{"positions": "rope", "extras": ["some layers without attention", "local attention windows", "shifted keys", "capped logits"], "optimizer": "muon_variant"}
Each number is 128 + 24 x the weight over the matrix's rms, rounded and kept within 0 to 255. Layers, rows and columns count from 0. Numbers have three digits each.

# o: layer 4 attention output (transposed), 256x256, rms 0.171, rows 23-39,151-166, columns 128-255
# v: layer 4 attention value, 128x256, rms 0.183, rows 24-39, columns 128-255
o23:099119130098087120131077144133153148119153148156138126167097136155097123160115138123141124138107136123104140100104184156111112109170130165109153122130129114134149151125147122106134185133083118135165100116174152172112145155106170140130129127114127069154144115145101129123140171109159120166159069084115093095116118123162120161093155148151131113133087138128096053128104111105106157156130
o151:142122133098112117098100098115108116123146120118095117126133139094158116128127165081151132102150116119173142143136126092178187133103121151134114142161120135130128115086148140138152137124141115131128142151075081112127153158149111093082116135171115158169133114135139137147128094103116132084097117167174148118149165135135160118159127168167102156145171133118143177104102183142094116129072
v24:112103136135145124122151104103105118103124108115126149082080105152127114131118110131105137189103126134096139133128121155125105125098150125176129134137151065137125133151141136083116119095141106111149172105126126113099161134114090173108113114146146108137165100190148114126136131091180112123133160085123144082156139102136133150128106130194146148102125127155169098147121165136066086093132
o24:118147092134149124127133111141147159085085141126137139145100149106177114154104099131146120100106169138164093144157120105109095128129130094163120121169101091155068138153134118117129114126150125105141120091131100103139144133122109171099134124170128125123095087145147107143168080169146125154150156082107121133126112124138108143139117150113117116103133122151106174152107155161109113125071
o152:159161128158128163106138112127109160112149133141146145154129133124094131099118143105125108123144098122154131118135149111150149096121139145142129129134108140068117152102145093116118161149166132142133133101121171160195136101150132061147159172120162133131146125153130127126110109117099125102102138163140132147136143054116132125141102168150114103138117141138121096092105149071108113156135
v25:176105155144140113088160109119111100148155129130107142091154130153142110171128116089125123104154116116196117084131131111161127112119121137096142134119143125134134124085147185137128111156082121094124174146075128146132171116130157133115119160137123177144147155128135125105126112145080134148107144140141158165135151094117097149124132138159119151126108127104120145105071094106145127130120
o25:193118138132126156125136112139133111135128159104125131115122126109129109141188127093114151116128124136164126136130114109105120101105134153134100147090116082143152169077132146119117115140109144139104167176141102146124174135130164107127107123148113103114139119168157115107067112123108136156120111158136151159131146148129059119147128118126118096118106115132078118103168095148105113150147
o153:140195116129127138120090173117113171141097074119136109104139114164148138136124131162145121079128175127116149200091128117112134123098120129138162121091116141103122113137082100124151174124119114159111090127138118127098131166142082166162153139104133114124083081118138114138146106117122106139120147137124179094136088127080169143122123126147134153138164141116162147131116124088107147081110
v26:102091096151120152148154153145158122116106142092164088139175116137140088090100123121124137127141138116135098130143155133141151135135115100135130152103115136151119126110143138141124109109117138086142104146131131114132111112120119142146111135135156094146147087106116104150104120095122107118129110109143131165087158113127163116157118151139129104125160126127147106128145145110140147129128
o26:156126123174168149102129120130093097155144150097162133105129143160114123135092148167104132129147110140111118141146111123118160114135110132093126110164154121123125132152168127106130052107124136142108099120156119133117094133107120165142141127141105110132113133135124076101133138112156136167147109122144124132157139123135104119125112105117139096129179133103145102125123122101168117118098
o154:084129120102101133126090100145162126115172100123109126142068108135164119117146136137151125144114142117124150137136154130129092139140111183148146100114122136151134129124077126117095119121116137134127165121105120125160116091159120105112113132132108135120172129156064116098101114145124145090115111081110083104119154143129119180148162147133100163144053143166101125103197115161159128103118
v27:127168109184140108121131161104128135095142120141134127124133091121135157151132155120159140159116134135120130130123115173134141131107151108129102160135131100129150160105095108162158127127110108146091167150096144154131092118131133123097099137113100069129088149109107120154158175135131085130093154142116120144115143128109114152196114126138132155148117107116148197081141138134111124108154
o27:174125110165097150103142104118114194132132121133173081131094117158091129118113101127111163152150117101120088112154103116123128152108117118136148137181109104125138104174159118107163151166118110119131127098117128096102131165162141147153166142126128137120103088103122144186126112140118100072136108147109140147128114158099130156155111138084146178140125127126124116083117142166148140096172
o155:084135129076110121148156140161169143147097125146107115154106147091127123139118164112126098159096119138136100076130123112134155105142132146146138108105137127136104112113125135144106096099141135161110092154149110139116138125135129125129091091179130137137141123108145103099132104118152143185135136111159149144147094088115137098088107169146111086101144148140154110158127139148094118150133
v28:114117121118155125164122143130114109132092119182121155079155103124132173126123130119081155162115097153136113128128140103098119139136151122088107126131105139140107113159130123125103133125142146153136163095140183105098157148129131090157118128092159130126128165093127118158169100136134167166075123123120136144145192157124134154160135108149117146122143104088134141136155104144120114137170
o28:152146133151125123126137178161111075101078109105114112114128103130084135107129120166130139137163130145141160137136123140142131140113114133155181121120125137118114130145151159134104137085117082103102145091092123141128129088141136147170156079114119127139174114090140109145122127164100141124137111107146167131129151070128123152130122115129156113108156133101129158130120156115106110070144
o156:151127117133118133148135077099140169176139140133126126134120175113128130199094132117122153097108149140121090121105140103136143169090123147121119114130180127161081129172135125178139133156153159148130087168139099136100088135157121141104123137117123122162057128164103179160095158129135107097179151143137103162123092138134086093124119155141133150106139114156159135138104096115138137093129
v29:114108144126121145101129108152154115143108146092127156147144088199129141092170132108065141127138147125143132127166153117161088132141122078148117142133110133106130099160096149138117118095133138120115105121132145101144168145147141167108138112150114116108140123111111115129136117136121172106116103163110145153099109130067149158120104068129173115093165100118121149155201163135090144145112
o29:102120162135121113107135108147102108124090122109096184148143105165103135123142113135141152147105105125111122105130146092091097133117180143149129141126110143097119110187132177132090101131148117124120131138134105157102140151156134188169130123105148101115127126136106146146143124113148123133113144174108146140127122137143179126134106100094158114159109108131132142121144136119147123133123
o157:092148120090133095150128116145108084135185116103094102108091154150142088114069143128107135121070118124115115146130111138114175109133115090136170128111192101140114123095112133101145142119091113157128149101180117088144174182102117120114085110187084132124123131132097116148087148137087118122141134074157136158127120158152120133148114167091141111128111095172087083145186120145123133124145
v30:141134140125116149139095118134069140127125071160104119102162091164152174114134110154098081127121129127130158139149124143119139146137120088104132102137128102111183118102178162174175115118135148110151148163159104117114104142156137147146141150110153112132124119121122147138120120103176153131111146147148113098139128145165126141147096080145115116110136142141118169162148162133085134139161
o30:132141098114137101140144141143109110151057113070126133123119127111096104121144126138147108157155108098133138134093096083113135109103129078150143113098156099142110104116153149145155123122135128144154148128095130139156167158131109120142148131120151134124122139111113157089161140104160188107117124168123088133153136119143143139212105099115120079138145157145117164158143136129105129116142
o158:112121195120121151155151136135113140103156162151148150144082121141147130137115128121167128104133120101167133156092151146136112116103153130074135186123116091097125167144137108088116113156136124097103121148112144108148125126152074121118102149127132145107162151159138068131100129147118110165145171142111169167136174132109113095098154133109152102128110105131159110119064132108174100145110
v31:128123089125113123143149150142125134142110125134152144148158116107111121123138107146145130156150095116116137109125134155149152092118121114109096160114137166135197127146120093124110139143135133121131094132117119121119101116107102120147086130123152103148119139133164130172162103144109121100167146103114077171090109142129114192070118132092125194163126103122146102138141127142146137120120
o31:139121143121056122116130151120091197146140166126157147122089103107128131108136095140177158145153121099072112100129126159111116161097138152108130120148132139094152070131152120147119092091128096132122150119142129173124131151094095141096132107115112128114141103147128171168111164138139129112157159119123095096109137161103128110139145120080096138172101122100149102122105151132166145154148
o159:148122105149124129095141131176143137117181126141107125111115132168084120126089129154114119173134149156196161131126130137147109111150117124139076181168146103119098131139102137120153146126140147086122134136141123105123121121102169104152119139099138116158112118127142105129138130141134132149134138141115138176154145084147113128128133145150160103132122123179157147132106133104110107074167
v32:119111122116105121156147164157115156123140132117122125127161141188175111119145166097186146143135134087122141114158111124160166135093122164139117167134086134088190103150102131124130123099139126107147141139125179114150131088110119117132118097136123129115102085136121124133135093098139175132170084121123104106138139147174117126070090140125115119137114111145106166100077112114181105114108
o32:151113182122133124108126135149141141115130091220160156137122144119172187072104146113131151129126147142112122142160134166121134118147123102098150096168176160159134095145082117152132100114138152117150098131147124106109120132091132122146153146099106099147155110128132152115139118104125158141153086127106132117166116142132056117094096144163128120128144135131130088144131099128172124120122
o160:109143086140136179123128138093149088122159165134069102159135093123134107145131100169073096174128086121106122143084142141118092133131114129149104124162126111132135145096141131093111141112142126155127177162118121126152095128151139106128114132119155113121115192108122112132155157194094067118072158157147077103092122129117196102186146102115133151113108150068097146158109121131119154157142
v33:140148100115146121100126126112149072131152111138133138105081116134160106115122123154166124127126106189099150151194107117128112146145109156125107118112171141107126162131161135104130111167125133112135103150124135112120181129143096110100123117123125139148135127137117129145135112115145131142163104104163095143138108134145125109110107133143094190107128085092105157131110138153130133106089
o33:109114093115149147163118158147107083126117127064099119144098122121141091111125139126143138090130149139124124137143151093135072099117133133121165131124143099115092134121140149128130133120114126191165135150127100096102189171120142147126153136087109148124133136101150078134145119143113150121116143142136113130127150158130159133170098144154095146118110141132096187126129133166134098119103
o161:149133138128121122128141113138117145163139126168151135128186087101129170169159103121130083189126146083088133091088100164120154137151111127118086130134152144127159115091137123142123112145175146070118175140147123157117121117116136137151121145115123103118130149121096125146102113133158133107132123125088131140136147137116124098117175090139140128134147129145151080125145136092128135153178
v34:144148136123151157144113149158115098110089120089099128140097186128155120098097124134117152102158085109106158130121128129154163152140120137101149165106125138125086162136146144135144122159125102121133127123116117138134139161124142169124090093134063133109123150108113131135144080120133119149125115121138103101109142135103149066147139111130156091166126147125118159162114141125123134109130
o34:146100083114161144144109113132119087153163122126071159140106144110131172141145155090083120119113106121119131117075106134161127165126108147129143148096104153155095145139126161136134126179157130153130140146144133134144088133129133139123135113173126106108122139125110078145147123084145142114084109061140118139120109120159214102157118115130147140110128147135150146110087142111125168162114
o162:143159115133137152104081157102134121083119112125125144117120123130109116162139212107138110125116134120107114114140159155081128142134123154103146114125151125109120095090086087137136131107102111095114125137127128130112149112116129091158074137098131149129158138152166151136115119141112100149130129165100160124130136158094111129110143126137128154142138095124129124117147098125114116109119
v35:158119111118124197132156116124146065122134150083123127150185125098167107102121095149105185143121110129187125092098116175131161102128105107154097134091127147106110157125140131141113135118101095121111145111107116140127172149150140136151153089141120164124103114129088117154114139129129137111105170157149112073115113152120147088126130191149172118165146121118173116132126167112122144156154
o35:180100078132102141109087117158129093103080152081142149140107141105130081173110131144116124147144113164157095129149153161129118153136109122151113123058094155112130141110133118136140069083173132143120108122146110153142087153137161164123152110129070148106129138152135094147108148130110156156117165130090095104151106122139113096125144126122143112126120150098099178141140136155102171183162
o163:064133150110119112105129156143148126110125130188120102143120140140122151145176170098093120131115156118055140145145124105112117162095168133174159123183176107142144115151084126107110131119109121114109135114111137120125099079090136131142128145119166124111124138079113156116146100150175109109114103115135114154130150180058125195117128122121100124117152119163120092146103078151159090098120
v36:140140088163152172134179109157120121125134117137115143133145103099151142108153193155135133129121158127151121079109152126118108089174131106098168132170119124146142149080139147140139087116157162117139107142129143153139095097172100156135076165142159108124109157111097138132125141122112140114126102112161106155109142123097106116078135112144127138143090146123127168144067159134135143130113
o36:137155112159174134165123116087137113122151135084154108139160088158121105111122150120142083085108129116128096119116087113128158132149158139121166093110208119129143149104153137175150128159104081115149159060155135143112127170192134109132131167139116077110142112113058125113116111160096094114151116098168107140170169141090163125127149128117128115137107153095119109117122129158139165143152
o164:143134125109063130142190138182118134148105130151130133111141125111077132132111083122088112132132109115138137139166150161139144116103117095133125191153114130145114140213101124079170104133160106155116130167085134084137109089118139119138127117108181144148109143139177125158133109114104136180063129158119123159107105102123109132133086119093110150119143136122187159153116093123099110110132
v37:066124139149121151137130133108197132131165106113138105148114170124068179128137132140118102121135135174139132121133156149105104114148130112136141139151117116139131102095144134129125089099100113085115116130113140101140133148090156144144127127110104152206123097120134076138084072143140148151123136139176087144161123125144094139108098151137125114134130100148104125121124115146168105105082
o37:114100139124172088136126119145180129165169124101114150108153075135159136146152115164071109084130153159182144113099138118167122108140122108141133125131118122173113132130107156140088152126091117116115155076082152162162117125125130147105098150095159139197129139148108130138170112160140121124086125106142132091133132149134189158088118127116134116135145124155102118131122122161148112064105
o165:079133094115148197120112094139111090131131092138093158121142138139128075154134122111123094142159132091107131172074110126132116128116131107085119142133166124105131167110126137137120098108162153139125159196182096106118114141141157105158133138132156134070139140110136094168124144159112157128126125148119119146080180116204106124154114118166151125164100123133149153109119115082140108144136
v38:109138101118129100173146148126149167157154134117123154082098132136133111103125149147087164137144086165178129095147096141136160133124120147124081077116125157146160101122138184138206090110099114099088101144147167120110114117166119156119119132137072170140104126127095124130146127187099121103145145146130080093141118086147110181144159100145111133124139117132139154104120104196112151153166
o38:146146109127116099098129128080156126131132119118091143090141094120148110094166127117131150192148125125177126130122113085120160108129150153138168088129122133131133114127160146111138091090123094109101098106124146142088179135137147151123120152102102115201089136081151145141187101186142140111106126144156139085186128103106127149073111141137098189129116144104118134149102115182129130139164
o166:163148088088156149159111123150097146124074120138151062137118112142106145100164156137109108087124145133095107132140152127120133124104058123118118123123146145100113140115125081136120128185131126149136160096091085140146166171118165102121166106161136137123115139117144133140118156078110134103130122136137092179107108165128155112095128127138152149144130135086124148112156133104128117117121
v39:107081112138072157172152110114158167092143145114126126120140169136121116147105107122137126126147122148103106168160099134119098145095135114123125174106116112144155141124116103106154110085124106130148106156087126144115112106125175128161152145131098164095130167095138148087133092181164154126104139109148118165176084145108073089144127151102135137130096137148123088136140106170138126129143
o39:123131078141122121124106106098157142144133091108111095144158160143109129151124101150124129113116155133148133193092123126125143117111141081117138092143147132149143087133160091128133156131112146144099132111100122127129117091093135116139141120152146112125113125116090153133139115116147134070142114107122155123162102156132130163126147143131146144126131146117156118153105148092120101100174